Weights of a small GPT-style language model, trained from scratch on English Wikipedia.
Size: width 256, 8 heads of 64, MLP 704 GeGLU, 23.6M parameters.
Architecture: embeddings untied during training, some layers without attention, gated attention, exclusive self-attention, capped logits.
Each number is 128 + 32 x the weight over its row's rms, rounded and kept within 0 to 255. Layers, rows and columns count from 0. Numbers have three digits each. The size before them is the row's rms in percent of the matrix's.

# layer 13 MLP gate, 704x256, rms 0.233, rows 131-239, columns 0-127
098:144108054168094133141125104136101106106114139111089177114074100148110124031125143130182100141135163086182126062127151098098101181088106135087139117167088130132107118144166072145102143102146098134094099137157174139171176084156122092114138172181111146115149158095114135168174129134139177117100151125134120088133125178122106216091134157097134113153084150141138076088158104173118146143186
111:116121136197110103134136088144126124182126100109147185148093100128126138059161123098166101162091122135124185117102156135084136078186098200099112078128133132124111123143146096113106156114168113084137126118128118167138092117135116144128115153127094095167093097116141089137072102167137082165141118149110145132088163137118161151069065146132094141126156069125111151177146138088203169101167
094:153123081183140121120152128097172115122111102116098130159096120108100107129120103139159081132102082175102116095173091127103148154146105096096122122200103122170149157120086122090106177095117121160098137071103193161159129185155085115107156077095090174123157161134098122099142123135158139154172107142089116133128140133106106082072137074128082151128108181087121165106088129139202107114166
105:176092095119091142153128160150137128109155136094107097101088141211128103089152132096114111165110116081079155136127215177124090080114159143158139139156122122093113169119165193180112088142120115136139157152156157125067124172186145116120126135104156101177147123098146082123080164135070152085128115136139126099127153070060204180182097087112072135124073160113159089095157140099152169116117
115:109079156074095128154187154131106079150119120204136111185154152218167147060141104145110151105180120105170137164149128081123134171092144122117134110128083146169122111170163058097119101107155117108119119133175114108165126132134116129119074110089161123105104132150151117147083105140100112113161190149108129102082139171143150203128102071094150157125101120141093091112153112171164133110113
104:139120146129098133113159064123097148125150106132161090120148158178123140153142119156121127226102144185104147098195163146097154072132049125109159076120142119181179186129079120153107101123152173139122104100122203156105101164145210083161130134117101137139095085085115119136108067171115159152099118115140185091101141201132098131108115113144130090074112128088105137146144091139174174170167
098:137112109126110123065109116067103120182110193130117106113078123162116114124178166144207186147134142078106123179147086153161178167166203154171116204120129106059113091152133166137084077131111169164094143085082058177146118057100104162119146126125106153149101162107118117156148168127144202088128082188157132098092138127026134166146133164097134116101148107130124107132176068199142136162148
102:145163091131094089077156178056163130063095061151139152126131107100098062116111144107161113140065134132137186155119094075138125132101067079113120113167158141160109111138143125124106100103116123138113087096126138146107136100122138094154055143097193113166104112176170157133092139094135145096130145159131094186107152106125125172124098089098135137094110103182098081121125131146151081128160
100:102135137066136112150193158169127172122126130139166081097072201155139156109170130099133109153133100120108172112100117129128140127082117054094167181122124129132056120121152157085138084156147106144121170102134123136059091215113100121149101171077116077126171146130085143072106118028156124167097134171146144138154102168188139144089132131159158121158127099141175124198203131116144150115147
111:127141101136140121083130124113104145185164092135149150182079159152151094130156172116112105153153081072173098144116117124121192152160132123045084133155113115129097131127144170121103085162104159104180148187108148125107164111124166218179132109111152137095117131122101142206143120137127026140101119109141150120081095136144117112099114166198112106107125090073116168124147098160129080162144
107:117133099144105112093205107138210166156093123101143164105133094211125131130134106085102169107158165124105169168058148158108133086153149126134158159114123133209111128142106118155129170125125098174133126117137120135172125112121121091123097102091139168094134162085089179144138112143062145153136146180141113149088118120123172156110102067164146105119181052150120118167152122116122076155121
102:108138079231094132142126107135172085130115110126158120135120100117143104094082140185126138109090132112142107147167071138184122156138220221107108213092119141157111114095170136187134148142167106105139181155111162087107111143141115197144080106106208139126144125134111101087153107138120089157092113116090149147147126150203122135140062122160062155115124130073092125206158184125142123125115
101:027115151135126103117157094129085079122063112173146136134089089124137195113098130107144141127131148126144159102143127140072121112071138157119133133153125079122147193096117111103150051146124146093143177111115090091107116166077144075090160091163136090154119106165125147139127093156077127123120087142135090084148141087151126110132126097104199122109089125119163101129148092174102138156175
107:101142145164114117159125150177106083070114114142149144104113153055139123091130154126116130152093145178153099158157069178137102112183198127136166140153124122149141138136069157159122097108102178151157117158063127176087101086173149181168130108144135137198115158099128086082121075203070145139086146152133144044128167116146124092154135116131180155101086098098136112158118185134178175110159
078:179095155129104110153110142193166153135123145089145114149110139151151106073172159171108113149085132105113166053118135136162144189169155162110140154125120128102130155130091125174108112062114140131136109109070111140139141096132157169115152032046198134070120096129178164128118121156126143155139101141083112124124140185121155149134103142167145165084110137178123088109166111088177055137158
101:163129146121083048103124084144093119159114135145128135072095114112107086088151173151166103103101105149069091067078147148142104108159113099078167169096075103080090127098114102181109136115126149082126119198169113156192157199201101091134115173163099166103133154110164097122129118104140148146153117116121156137174117151115126074111165153100176166102139146119096185091140174120148154153079
098:098143170174139171172118143100090106132148139218112141133105141118109151167187109160116150136088118145095077152146053156152057124110112128063165134132113172065127137128133095137074097165147149111177164092118126187095139063152118129117075134101118107121102172162080108130106139147107135113158094124150123155139130166152109202196100063083116136092084148146151117106168141111111121151126
099:176160095107107114146147195134135156155123090142090052104127140134100105137085176086156108043118170150135126127185156103129168083115151193183141183108158113113115171107134112137084100122176109146171170112120127108140104144138127099141040146151131079110168128096132097147142152094102153081129118159109189094052093144112093153158157137098126126125163134170106075157147102122084096100116
087:073183163085090151129117136135131067086106156153154153168060092148098103075166155119166131146129084090158131141131120133136149139116185136127138102107131138110160130145151138100094133099159165125150158103081108109181122108086120093142086093113179146144130123087138182085136106104130086135122120109119209080143111155162101091077175091139105168177197105122128112131111146104143086195156
101:114172114160124107137093138136137104162231103113059105176063121127124171118083102150133099122151093132112134112147114121097117125160166114142135089130124147106097151133138144157124134162114119145135183137113139120102126132062143153150152147095059216160192087183129161146090134117112176175156183158148107125079133092128135105118087148172093084133107169141130072176104066101195117153166
100:132115108134128101145113159123116108170094134157097119129145151180153095130127117156142141162161130098174096098142152134128136132111120133127115208205099138112066196142159106217040105165122144144122128107148179153155174084107163088115120146161181181126119140099121127085121134203097106114112134133095077158176110077080103146123174100103136111154101117141165162114123128146132162119155
094:105133103066109150091094175074082136158169129136140123153127083151146104147146130149109150137155163153107102107124180114142176157068107149151136066075084126093090109143157110149163139152104101109183165177142091138130056130166124053154080223179170148111121101128150157135112130111130160097066116086159180102127127115113107126113134132127144090118132097132089149173151113148151100164095
075:144134137148141114139096140079155161098184133134131175159154065097109089086096100139124136160141102158130146180167144125149116116130055060101086154114158129149167170222136110137146106129130146090182110101092126125085110104104144093115118151111080107073097121151110081132113121125079243161108126151156137124110139120115125165097108142095174174200166109116103128042148168064063133136169
093:117104143152029199124172127088114127144142165121088109176138116148190089130120100129139153136108085143110063109086144128136093131067140156120157060145117208115092129126105121143165072123170066106130104135129169086131100083137069137134131106096119156141183158050144142111107082099083120118114177107084088083119136097164136220123129147132103164090093119160149092172160139153126178161168
109:166214133098057122120132185139099085173131148162116144132162174123155107107105180098147145143062081064127141140034148149129155115151102176130112046161105080137126085070138125098145125142168154144107198129160118173087164151117082100103077123156140148124112143175193148134180085121124064127163158101128145131072144090128180125128149122139130176117087151063150048136123124156147132123161
114:102144132114131029101173102133174085157115105134126133149119093181064170112160099094134125132114088109137075195143129153165101144139185242149092104091131102165176097140113139101142132124134153141137156115195111186165161089122140148126147153106126144138106084110169085132115174091151140187142116169131093168107165119142067110101121176144168173122103114121120074086148124135064130082118
112:097108071123105114138187106164113118117114152155173099140121116133184174086122133168101118077109104145087134146162159135179145133154168076124169078140123199054161117162118115165109146143084133164123100086114153150160156097068133107111137185133116177089087167092089185148107148178205166067112131113170124152177150140095155122180161109177156112168147130151071105097138181106093123122124
095:101103096088129143112105117143117117149139101143119138091143130066083142124115174151117119165127085080150161186147123152167185163146093141122124090114131099044129158192130152112050121133133076116127176062128143186129121108100132152144082131133140118158159134069126128069133166075141155138162147138091120077185098138141066091133140164142162156165148130104087118076147171113167141163091
105:138160126108074112125135172084129094145129158124113139142094103157102131158086184143107135127128089083197132116151148135132111155155196123123166083156137142049160139030118137108139137171181141096120116154168160162194133178130127123150078149118156124113150118122161143101119186192153120172157065131162116091137161115103128090142145152113145116129109160079154106135099118190108104068157
107:139110155160110119141197087115046110094120109108176108055147119143218191109155123142082160155124141142126141132129172138126120147148139092132165148141140105150081159155151134143135150158124102069117193156187157106165143118089131108146130225113112124145167133146161124107120146135110119131180083147067154173147075048143143162068181165109144077147162194073166112116075066124075134119143
103:160070113130106114109147130099134129092119196104176172091167094154085081180207082142191130124195131094178161193157120119150075109122116145110137149085158119131137183168108104118086176132173158160184093172193167138113151115135111154157142083165138128110132149185075130111123161144116119075140105155090163176181095133112127068114182104137169130096135144104159083169097163121112135116109
103:134130075083096136150134185156196136104166142117106116123170160101128118152084192100112091103088129093127150126092076117061197103123113138149127197154130158138134126133159112148168149182136114154148129138166183087114098101144173060149105159172154114158131160165104120084064132068114108146188225106151139160095119107160063129125189150124087119140122133160137117094091132132195083114070
100:160107113148179160129139067149134144158089094105103118127099110137128121103189190185118127092125090120094096132115153087129092137125177078085120096167036114117167145190161157160133060186179171150161087121128109090110125121185154132110101118109080132145159170139112098107121206142126185104108132116123111126151157166135119112107123140138150126135091097126162163114161160172114115141152
101:124116127119151073099105108113134120135179174139144141106132159146174130102152146169176143137107108076178101198169069180176156139093133079043125144157116116179108134120075081086115141127090107127062137134138184179098137176094166174150155067163124154089106152152169107118135161097105071174136164096053140156102172110113137185109126113111170116121111120128165090175119133197176137106087
088:092148095129166166122138123105085074123102122097113168116171095110085150147131148110097131194154151109115119188122116141176197095176097140168130153183145177108119082085159156127150132173081146088141122127080077125174095145059087159101097081140138182150161134146108157166094107084148079109112139161106075096161132138095149135115126145131088074173148133093103177158150102162159134152125
106:133046077121127113119142143090150154166112142091124131119124126137090111128102129129158152105140114056142139127103166127110137082122156164141189131207106109124155128098140106129143097173110144126096136138119154152113163115125097071132125146090100212138139132111097123153120138107115103132092102149093169103090081104133080139117129123108096177072125123168100178158132082180121094124135
103:078119110102087140094118111129126135133136162105172083140103172149147178152157131129149192166084134093161030095167125151137106128169201126172099131147165120101184116127110131182170114182166131096102147111164102184124070137130086110132139167140114143114112111152137095137124120136113150136116135209157119138119087111129122119078114177103123090128115152126102117102122146164112123140144
089:104138178119077107097128171146107110089158078117152204148089127142135118095175125072137170096116182150157075136111150154144104137148104120111121115106180112081155174132166164110142165141163125102115131162093145144123120109197125099065134127071141140164163135109156143119163101118121180146128146109114147097087106206183142177123116111123080092151045120083085087125152149172084098114140
103:142110176101100120061156132154098119169150118187162151082123150108114127141160089118190134093116100101132138139123125088110143173092096134109125079079155113106185162136151078162218132133074116117094102179093098080089179125127147141143146161133208099115141122169105129165093082092120121110160100087144104106131102185089131120151159095185111119143165071123147115072086167156165192149146
093:162119151108139122143233087128114092151173160086141117138105057142158114118083096148154111110191127075123131163079110189199181140110073141089174145153037094105097104071180133147163052069099077037130155124174142105105171114119205125093099179152130080131163084132145150159121074155112125183166095139101132151154101069119127126110178071138189116171142157157103120118098167156112112129086
104:114135151149122116134128158157134112125064124202103195101095072090153194091113110134142137132176120095140112144116193133123090138117172155113095140121140122130130173124108140190145228153121046118148061088112143153156125133149178105181102132166101150134172087132119175146091095148193156144115103090181059183093166105097101136131079092092097154092116079161147082186121118097047115140120
111:146137102051148106118125118079136143140192117108152127086150110118161150142101063136155171102112106062078109115149133128104082030119143126140117139131070108188132134114137188185102143152180142109058157077107186149098140133117132119146146115127113101145105067117152200177075111103080113090089191122144154133170091111088082119121167133109135137146106131133082130076155126193123166056163
107:114112107111073191102131145094160182162120188105206149161105120049144128109180157128106137129064153087130162078112149093153123072160095107123129148159144111165133119065136142112155180072161125169108106082136085085128082164124141124148142143161201133131130156177108124117128129191164119163191184112188129138148119093086132132172094088126108103115171149091174166161149081193165137120118
099:138102149108117115084134105101098128154111137158134117151094122084188137094117111124162117122172082141137138131146166185125170126142147150168179113142090068113091185107149175118141117099168113124090105154242129118092114089087149108135140143094101170101074137106126157134123124104103156148172159221169175129153048153166199112071113110095119082098179097126066122111078134147114104139149
099:177131123147143149072183094168130077140095114132101133145082138203088082124072133123149103172137127108129166098115118139056108084136169163142128184072162130147071145167128150149122087085176134108116132138157134078134156127167120109124075131130134142108152120135070085145159049105113168074087132159131175147112086199094128161139207139115110092154159119104110129129131162190104129175134
093:091114138089086159094098091134148175147131081159143180117142103158127143178147140087156146126149140128114156186119157117169110112145072062128141082155121130094128077060092150078061117145140147116144147127061122100091117177108110123200029062148102093113150164158151056151033108134184155107177138179115117194132125111157161119126165082177064092144103159134124095167101118103155070126125
056:146125166141193142145065145092124094081133113112112229110198118175096156132174165148147139134195165117116105128192106133069117154104135105132147126091144162168177099056105136129137105112161163111107127118082161109208090127109124107059068114151118112128095104185131204156179101150123116158109098089129155121173121167154127138144124139127103134102165169132115142126130195157083177135096
103:129101142104143109171147148119123167153134156176164159115133177147162140177116124172096195175140156106114079101142122153141144110149145063089101115108081134176158111170196069128173158084126087102134165110134131107167092102157165067087125100073138119162208083109155183109093143106169132114111058171089152140134122122135079118106155115093124157104117158161103076147163139099090132140112
098:124139174117140100190163094093111070086113072187164103217150105158107144105143107121161100043086092138142154090169068139163176121100107121080117072124110114096177112128130179072137132114090136090161115149138107148128094150100125158142109136148113131108145089149141066104100146117123107105115149144129099182125158201153176177179157109108119047111169053146075164155132113164115061169111
112:097155144120069095167101176125082113122040176134165161134119197156126122125112149105132160151103133103098150131136161158100106098110135116119111078086094170112150123067087111152090120150174133090129192051149131101131176116151115094173140134096103094132188124122170136198123165138089144123144120117073142082088081079116108073176103156161145073166090141149154129160189163124189153098110
104:031078082130108127068142160122148174145099128146121132131161118189131141167156106133159150169153107150170189084086110182113136145092085133090082092043128133135118095082137103184134140153135139114140138177096122126118168157112139170124097021090147162118093152131125076122197150163117088117117097146183109091138154148083122096142169065148121094144122103023099119150076069152110103118163
098:131099054128095092128125112127079094066140150120144178136159091130094046109122097130198082070088082202083137134132098165153118124154131114119158114150141143165081128131110158149133164158135141099210092131150154112166146157184167136149134128113105187097078121157195128152108143132107123129096096134110162116064118096160126127148178157174174155103134144108139136155110228089146111108119
103:099104101140127097122079101115161096090187131146085157127111075110117076097154132114165096138149103119161116141090125130175102071125127174144105064094125162179081143171100120148130134180152093175134194141148144193126102110130136116088181168201168034183103119186179180142131129086165115104146132144159133106194121154121141064122142090155191075160165088088147132084110140156161136152117
113:115133134135139139163143112056091071152144135119147105120146149159095098094178074133086140166120095126137112153120178107123164167149141121174084116184127166187122137154086106143134104069072141159124161134131139176122107143122113107216113205192182117125105136139097156164040126165116139126102101157128139181094147128140143137105090162154106090100132077171163132159093181180134121058196
125:118124126065140064093183184100122163092123120175130138196122118087128144126126154133135132116156174181113121128118172145196161127154112168103135122095105157130075139092086131147104113096094116139171154161164069060100158120063115087102141162135120114187123067218149112150149123163105100163126128227045141125151132169122111130134105124141099132095139169121115106139118121151162172096113
104:140092092117097087087148150132086187162015083067100157188114119115207187135177201074128022132131147145140092119068179124152142102131175123113181109127130114084114079119138124128097134163048141144166152162117091145132148127086099165132095118163145134126135114137132081148113133110190110159118120193120073156133133154110159149155124145133071183123106141098137125112107145134178149092116
100:122116142123106206081146050182148128117109148111157128127095099122135142196140072105125081122165162143138099153134123114095104088141084089132064145096153132135105178081106176123157160103112087115178088159115151081158157132082158102122121176118118121143118158119162093082139188033128168103164180099155161140122097123139134159096177101117119127162120095166109109140137128158107088147097
095:093104140095087155180112133072055108124122163132119179167147122129134113098162168168199110093133130118099103111151161129080138127117102122081156151131161188166127084078124128129131179162175136142145153136135110119190112165097160132142097054110088110183107103122131153121099144089187137132138140162147123089145129162186114099177103092175121171080076152116193116138146084090056098168083
080:093117115088125110173085130090121057144110154114134112136158119076130077181102143153102127144147130204116131169183145105135149171083093140123137073137135145155163157255133125169135134114170146116090118124124139125135084107088193093141104170108137174100103134098166077137116073137148094184168097096071114116147171154113140092132155146140084168151081121129155105130200085156142125204077
107:083145128098085089113138099145189156093143142255130097150138087138119153172150154127200158145079136210127090162129088126178149096165176084090103113169148124121135146146111106117100152124092175093149120106116141202127128130130094159118143190120109102160178156165085138130077142152168154119107089102154142131143133156123103209138143157067122152153131096161106085126145133126063160121148
103:093170142170067092098166103095134040095164096115053094082133093137091139111097175057104113134151162110096152151092107113104123168089153147122123133128133111102195246092092108114146165136136136042118140117112123170128126108185139150136129102117075134106156149102119084135150146097137126147132146085117171148157079163151125133092156094128104088141120079141132155148099089116126164183121
108:146096176115135179151144125069138118079119105124091194125148132147135127089150137189109157122168100087147166056135102158136122094092093092092185125107127132148126132118149173166127162138119121151134136092170111130187180140110138155111159099079129135185147107142160177129105147139118097144049122121115144120082154150126090151154111126119184105157110130178065217185108094114160104099109
094:180159089123093144154066155151150132123113180169174123148113135156108075122136154184128133113071095092090166106129142140070129107138109144105191072072159073088168162085149121144047119118099161124104114100145172103139194072133121180063086098118112093130143103096111172150084119116129121211121096127107175200105108127131099152113076029143087098113131143107106121163153181119147173163116
103:103096089110165113104180090181160164135109103219141188076119091105149123124129160159102127114125151140125085168163111096099172091105100157083137150128103119160170101123146047199187131116134088155120180196057126178092105135120082100140088138118131063097178123129154139199116098071084085095120127162192123157144128156121117133154152105169147140133138082081130123080091142152132160096167
102:063117085074119176108138135152088146122107146197117176131161115165136170115215130123148056097155121106135105203134154146172100174149150145157195125146104104108098126080101116137171142105057102201184101124142130150102125150072124125108105125136106094131081103174119125168121142138083066184136135116118095123126173094160094159116179170083186135104105145086076194142129116092153147115100
106:117088139147140141105154149137135082150131117122106128058142121140076119133164106102142114162167127085091124079158120116099139116110154081128122167113112191163101152120138188131129097099146070127092119132072102143105157116113117107142095106080128029104091173099147024157076062138160109166093161132142147127133104133149145146127102095139076132124137143127158102120177107136147124144093
118:139170077132112125134106122151135111137111202156164156105164128097189096155111129157092120157081170157125105151117079123119082148118164153121085158131060101086123229097125095131106172099130131090173156148125172091098141153137175160108133086143151074104162097157122133170138191132088116168089143122130159070062043161182125139125117150107125140107163120104154155194128179112106162105024
086:129125185135161119102129131085118132116120110127083181075104121137102136125113114163128162175100088157135094140144154163114136081113131048111107123128142065128123093121160099143076162105066110128137138106032147130143099158131137106191130137139078087137126130149170159098093157190146139116099151106088132133105135138136120155142149162048109127122185177119102167129188111127097153147095
087:134105132159199127162160135078092132112133124114207160079107161109130166094150125159141142094111126093149148106155138146135121095097120163142137123145152120141161136057103168146108102091211196078166168151123160124157108135116120095203115139091138158161131124163094198124118047172104135118110090095112078139109113112133142111142158110121110129211099170189112146158125094064090173159049
107:058210134142075136119094144148109105143138091128184126137136066133124153103085118150105074159157147103136197139145135139131133152120142137113152178124156127196142123089092095113151137116185095094141169133103164120101126060156174145110066164144104096094105122159168193106164165177125203132104200059125140147143168123168157173145169104115184125153194113119100129098169102186147101125113
103:117059116184133132157159214084139142150095130140111143134129130140091121124134118153147149117172071118078157150138115066128146155184111102136074165104096090123136126126103141168140129138140094082144131180107153133182179153068091090179149120137081125138091085157141104162147133120121127085106140125183099165148099156174105107082087121042147142146142121150100103127199143141128119094092
104:170098078096099104118159133151077098142148086135115162141121145160086163079178144144196142109151092107164158191158150175145188139151067099126141139132144112110107133128032137188113184183100107102109094174126107162142131116155131154171150170142110112117143172117140150144093144138167079138124123175132111091125136137138128102123162112091202125114167082167079122085140135145141117077149
092:151124118140134150072141137154059139106132156147093151121141145163180117093087159149054165079083139104145141119158131112156124148195126131109112109180087102130158111101072161106093156152078163095101163108122128121061118176172100125131138146121066103130114149120129137068138095171034088136118166137070119165092164079191096140157146133147123118152098056168141105116173174110168176143153
093:208106042133098111119149128059130137126157090104099090126146045174131121147118088113124161166118118111169092168150151043100173056137120147103155124166086131177128097176158145124133116116158137143131161055100149118134130108125135131123132152081187072136184143060113128197127178095108173098117100176105157147113132121083119173143150066111129077100114179162128144163163061077148170060112
101:157097118123127127144176090127156160163199135158158149117091118136160117118102132099186124128107174106133147095120099164148107039171138152112081102116152154165136116105173152108145154072124169098119172146117140148093126119128138169174157118109090144126116141113130172097053133131110116072071100071101123178169156103171159108100188089166124106125095097136164120147114145140142184114101
108:104142073094160178136198164166106129181114110105102090159146086072109106106088101149091124131142194117133159063149140146172130146161151145127115125118109090108145128129137120138114083121137157106147081146068167148093109134131081138162151096136150137135163079098097093130113106166136136147095082116124103164123133104157139216194150110150109109169146099158143107112079121141132168109112
109:135084151098122105079097081154144129168116111122066168139144136096154132089158140114071082140127140187156165108136105079161154081140061159142124121079118095083156120090115105139131120140168073179137121148118095176100165224124096121137152138131136093083101079184112196148110197098154093104114160127084153076190141108144116122150145110147110139097116067103191087152129131078168094166116
095:118123077132125104129167166057110129152107105067140119048105119116150154172146124131169051154138127113122151122157194125145072056142205219135085143116121169094125188104170151116121101089185136161208092145150069126171073172107182140177131135159145147159136132084147182115158098121147165092064089133135135100168098123143122131134180115098127125133154114122123066106133137026138139111109
102:159146064115108083069125188127123144169149124102171150126110107131175111109140143174142128102102155086155187121052182153179113133096171203093149147100116082093106096081136175164105056105119126118133106136129162143118127130155126146146090112100082093108122099111153146101110100124202151101090172138165106138169096134098157103107109120170095147159188132180121150120124141077075109088084
086:100132131126142174136099145180160152095148127090175120190062091123150125099102090117082106102183093115134110060161139119118151134092169090151136120124112126146135135106130086100068139150132175121109118140099133133095116158213163150103103109131169086136113093117108176211104191180110097146147120091106131155103138120098098070066104155142163127121104123133152115130077171095123205155107
093:163105158100111147149117138100116135117142113169082151139118096197127120119156146153121108158111093130204145099119102188147147191155092175146120132090141121203174123136114125157082140070146128119121147126101102123121174167119104096161158109130081114093097081058104110118084165168149139092099170176167143112138139133108099205131101150096152140126180117108162124163161178175138110088136
105:142071074184140120125138098157188103124157119071090150055078082139152172140126108157150157120077099174130138082138138147085169095134090126133123157115119142122172158136097082189141104121144094128153129124088059120142154112150111164139118112091147107104101104157143157136127170164115138165075050170099146088126130102155154118107106155212157126057103196136102153057116164096123153109086
109:065112111186069076136134084176073137172137097122120130069178143125100164150144129068171176088129116115066172164089106160112097168166124133140155142136127153093218173153116120137155107182124167140170187144185157146095155080082172154078128155100164133166136125122143117122119168093094085126102132112122159146108127093122150179054096146094120082109158123190124116096119109122108117103155
107:126151145155079072099101150101141121053159174115101119144077158141155128058154150138175102074116174152095088186124132117090191118135130114073181122116149109157122156143162096160117152121140160187135182090153148102147150100099182149115089152100149119160153103142220124108125156109109105142147129150142169170129177148117114129132078074066146137125198083135107131130150148201113129110127
100:063121104068087121102116068138145132103152163129152133107146151102185105151174165139063116112147125136169129159149130144101118178175093102142183144122162140130096140148140110111149155120167153063084106103115176125137050124154113131132095138109163163115184129134122116200143163106175076104135123148144145079108123145162176156117189161073166138127197054142162151112098115177089130147115
113:175085123132080115139142117123129089114092165155194092092128137104127151158142084129088170090147166107113116141145135098159151165167138114105149139105112121121109156083132152163178114095105085136146166180139071093111123113154116168193126125135071139069118081197091140079081112194166110129092103188076145194153140073098142126128134159139153086091124190147097100192179124099118121110099
102:152111115124124135178154151129168145164077100138133098125161151151118189084160101172144051063144107161184134124196037098116168101118146140141103115150172129137137079184146104185133103111133119132131118160097103142087137096139149140097134093122111130117139145175131105179165109131108136184171108168140169102095116141126100126127098146132074065158115135070189063130165117129097178125121
110:132150131130055065144167103103132100139157072166102124142162152071128115098113144150166165102127184150121190076196100102153153076123093131105116108129157134088129125111141134082132136135104121185168108111092145139179031133114127145126099095166139110145177099108143106156125143124133148158118165182161123104112147137153101137128139133087143163098154066128138151111138147108084182163071
106:085169122152102116108127147159153090138148110160129157163111106174153165135186135137079137135109131111137129122125177115186157090128133183074123105111114086113113148123070149137185122170096115150111115128125120062169092109145121122167107130103131103177122140142172075112100088056145124146072152123154173128137127135150156181098100109142157107117094179155210092119119165118115140127123
099:139085138106107056146167172116142114149157149145168098106138098151140159085144100079137094156081104133084116102181153106108084149138160094132101149149113141175156100104062188156095142168166119078112085132119172125158137152067060094163202187085119149132171107133108144129133126168197099127148144148125100145153102110109143084148096127048192160122161096124170116102069150159118121099184
089:147161128121084095103125095113113126115157173126124156090085124140161135166091099112096131159131131127118165147163101111183038119074061149146082137155113139163119134130115137103164147167122167117109166160122148157173172130167042120114101139155163163167154153154134126152125115125086073119115142157128119128150137101122184087198128055149119136125088045105097153142089216107154161077115
093:182098134175143087172152106108104123113142123113122125145139107118115147123123155089131133142105137119115175118180062175135118153104113158128122164110136093126132128202099138104183073111180123152121174104123095125103079078097092101122150048159124190113100126149148125144124084127074095151118118096129135183149064158066125179158133116116109140116119137144178154145160123151126088157100
060:123111145111132106169146113117126140044167068140093052152127151089160182100135152090126092147122136117137140152160117136180191097113198136089128110103093124143190107116127131188130112120148145123131122117120119115110218156114165082103087132138165124123115180111125120075107094108130195104201135146133150110135167110134099112126167103089129194105155150053138181095124182098124146121171
103:147118142153158059101105100088162125154067144139031089084106139117175112148080172158092128156176124092113132138091112103145182135181097159111141176188141092109060179137107122154108137188142142073083194138135129128136155144113109115110162139104112071145110156172075098126139182126050148126143153147142109139154085087150099107128115139073133121196131123129138180131126208102117163154193
104:108172164132158125097146130118184090105085156150103168139131103178129125124096132146165125133130116104076143130137179103144176123059165135123143075066169105075202120113089115109164133202165158105174176081132119156090134151092162096112113090099086119175143099139130131076078171144177127099132084153108142194171164076131178143141108116110149091176105066111124131137117172189127184140130
098:074144105163141133148144117152090110134128200077131103165151094110232163098177127176171117102079132091152136114142094141136164086148155090125130118143104127116105213101179080147117126092127097198158157116164179154135135092123169132137117137145097147088123113101119151118167134149110114191129129141134073060119116076106073164121120089161076110157099120110214158084116153090129160127096
111:110092152151170165152166126084133127091104084092102170196111125104103128178169124128156128153131126142150138176124156129065136104153072142100164139129150143148124128119124096139068148089147101089127107157102160122189139132126082195168143094121126088142118118130092146090098126132126098088098118167127135169088160161118096173127157135154159147123104116115142122097130089142145139112135
097:096136107142116137152131132154190160134158191090163165160126158165165101149148152137140027165157107189143142123145103116081086138095080186105124197063172129108106078146071072161097147152168099102126137096104135101143134154166078086146118151104118120121127114075105088158135141128135134167116112034072106129126158143143147127114159139148159131161141147176101104165121107127096140106139
112:149129095115134153166170148092097056127129093146180128166165119141098152082147143150124174106109109106157136146165141097156119153139120157124181146081164170080139081190182165163141163148138188101155108127141206151118106107145086077180139114174098112127105083075115080179108091159104059173105120069144149149170141135123110127152206132155158111158156053131106103164061051157168140154169
100:054110106124090098084060125151134170134117138168153158177091162121220171149136127149137082137094101092140116126047138153101148016129158144126144116105099173123079160126104123111055139061173151095131127142125124141121059172131134209194091114126129082145125125119074091134074173060176145125074126087061186102113158109171151156168102097088127160159152099135186155060128112120138107104114
109:154118133137104083109104125107144139135107124096117147118115152127133125169148128147133126164071078184168141138124161113065165088170139128141171172178146152112143137106155180101079146195150163130144165099071147178196135193152114121158154186145072168078162124170082113158124158128106163122147163119137126107075116100073082139081083123093153084128109108127085170132187069121056154061141
099:154106163142120089095148109079148114172117070114125143089114077100119168120173096093113174068136105091147132081108094174128141128126138079125149113112121155163079063107079099174178042178161119199163125105159147116176103129074102149168105123174126106153126104136127066170152127143110140177157127126150099145176137115181144151119150109086137128111063103112140165099151152143116137110127
109:072139086159154091138157101079101078113133136148106150134129129090180179164205099139143210065146101147146128131109156140150215109101171176078111121065154145112167105169096131107107108158110132109125128121124157106153059150121156114110144126100121115138109149153147157096111112161112153139143122157147175082103053097138164151120165107155142116119149160104148071097097090059150108129048
105:091155073073114115141145162120115146118164099154161101102121117160138127104176098115122126104159148172178117130100142134141109159098129201143108121147158159148162100070153102128175144141146071151071099129122147177139083098079141114155129145095165134200113125136145112133113123120089205108159130123134157147129080117154093149162088045151114105119091148106141080101130161172124140109144
080:171156141109141184090129145178102098154135125143126118088155159084105133156137203088119129154183127105172190156115096108102127086119066162077119118137150090152099146088159159147112187169146088112142105156106204079136095119141107146122086124136119102149160090118122184157079092150072123083145111127078163122099119067145097111072155105127165070137130160125101169105083068138115146126191
104:092122115123097105132125110108152102113138085167133145123103100121128069177151129160145130137105150131130077132122134116122107086108085135136190079093142101129131101212134078132169101165111145134155143130146108079097161164120149128108168141157103200146180093128041118153092104122188160145099171166160164128167073121139143097169136146127150148105115155090106120123101126114119068200102
087:098114075141045184047152137140158121163194114106142135129087185130141126145089180143141091124163134083139175144059138093125117131140113159160160126137188102127070052147161146167121090134085113115147145130103113105096107143106107170103135198092131080094157164127138102155059148107140088093156116068060109105116167123122114127127085109106137137185074153182071130113104171150173074141170
076:081132127182125100088084181174062104153119075125033142179155108100149146111193109180161107111123180127140149168068168085120108091158137165189105127106142113129106181088154148152140155112095131094182111168160076135155188120169144076071116121151117093121141156054094104185174125178077167125119099151147146110135114061112095153079134188106130135092096124159099164184142100200081123134151
092:149133115050103164104151095092117097139148154088079146108147141135089109138049104089156119158102124122136092113139135131164114112090078114107138126153188096120078137171103182167126124185163136100107165156121102156209144159156137112174117090098166086061095160062115137135116159134204147137095144166157142119121107162155131092143143155105087102142171144183084153137139135128128217083089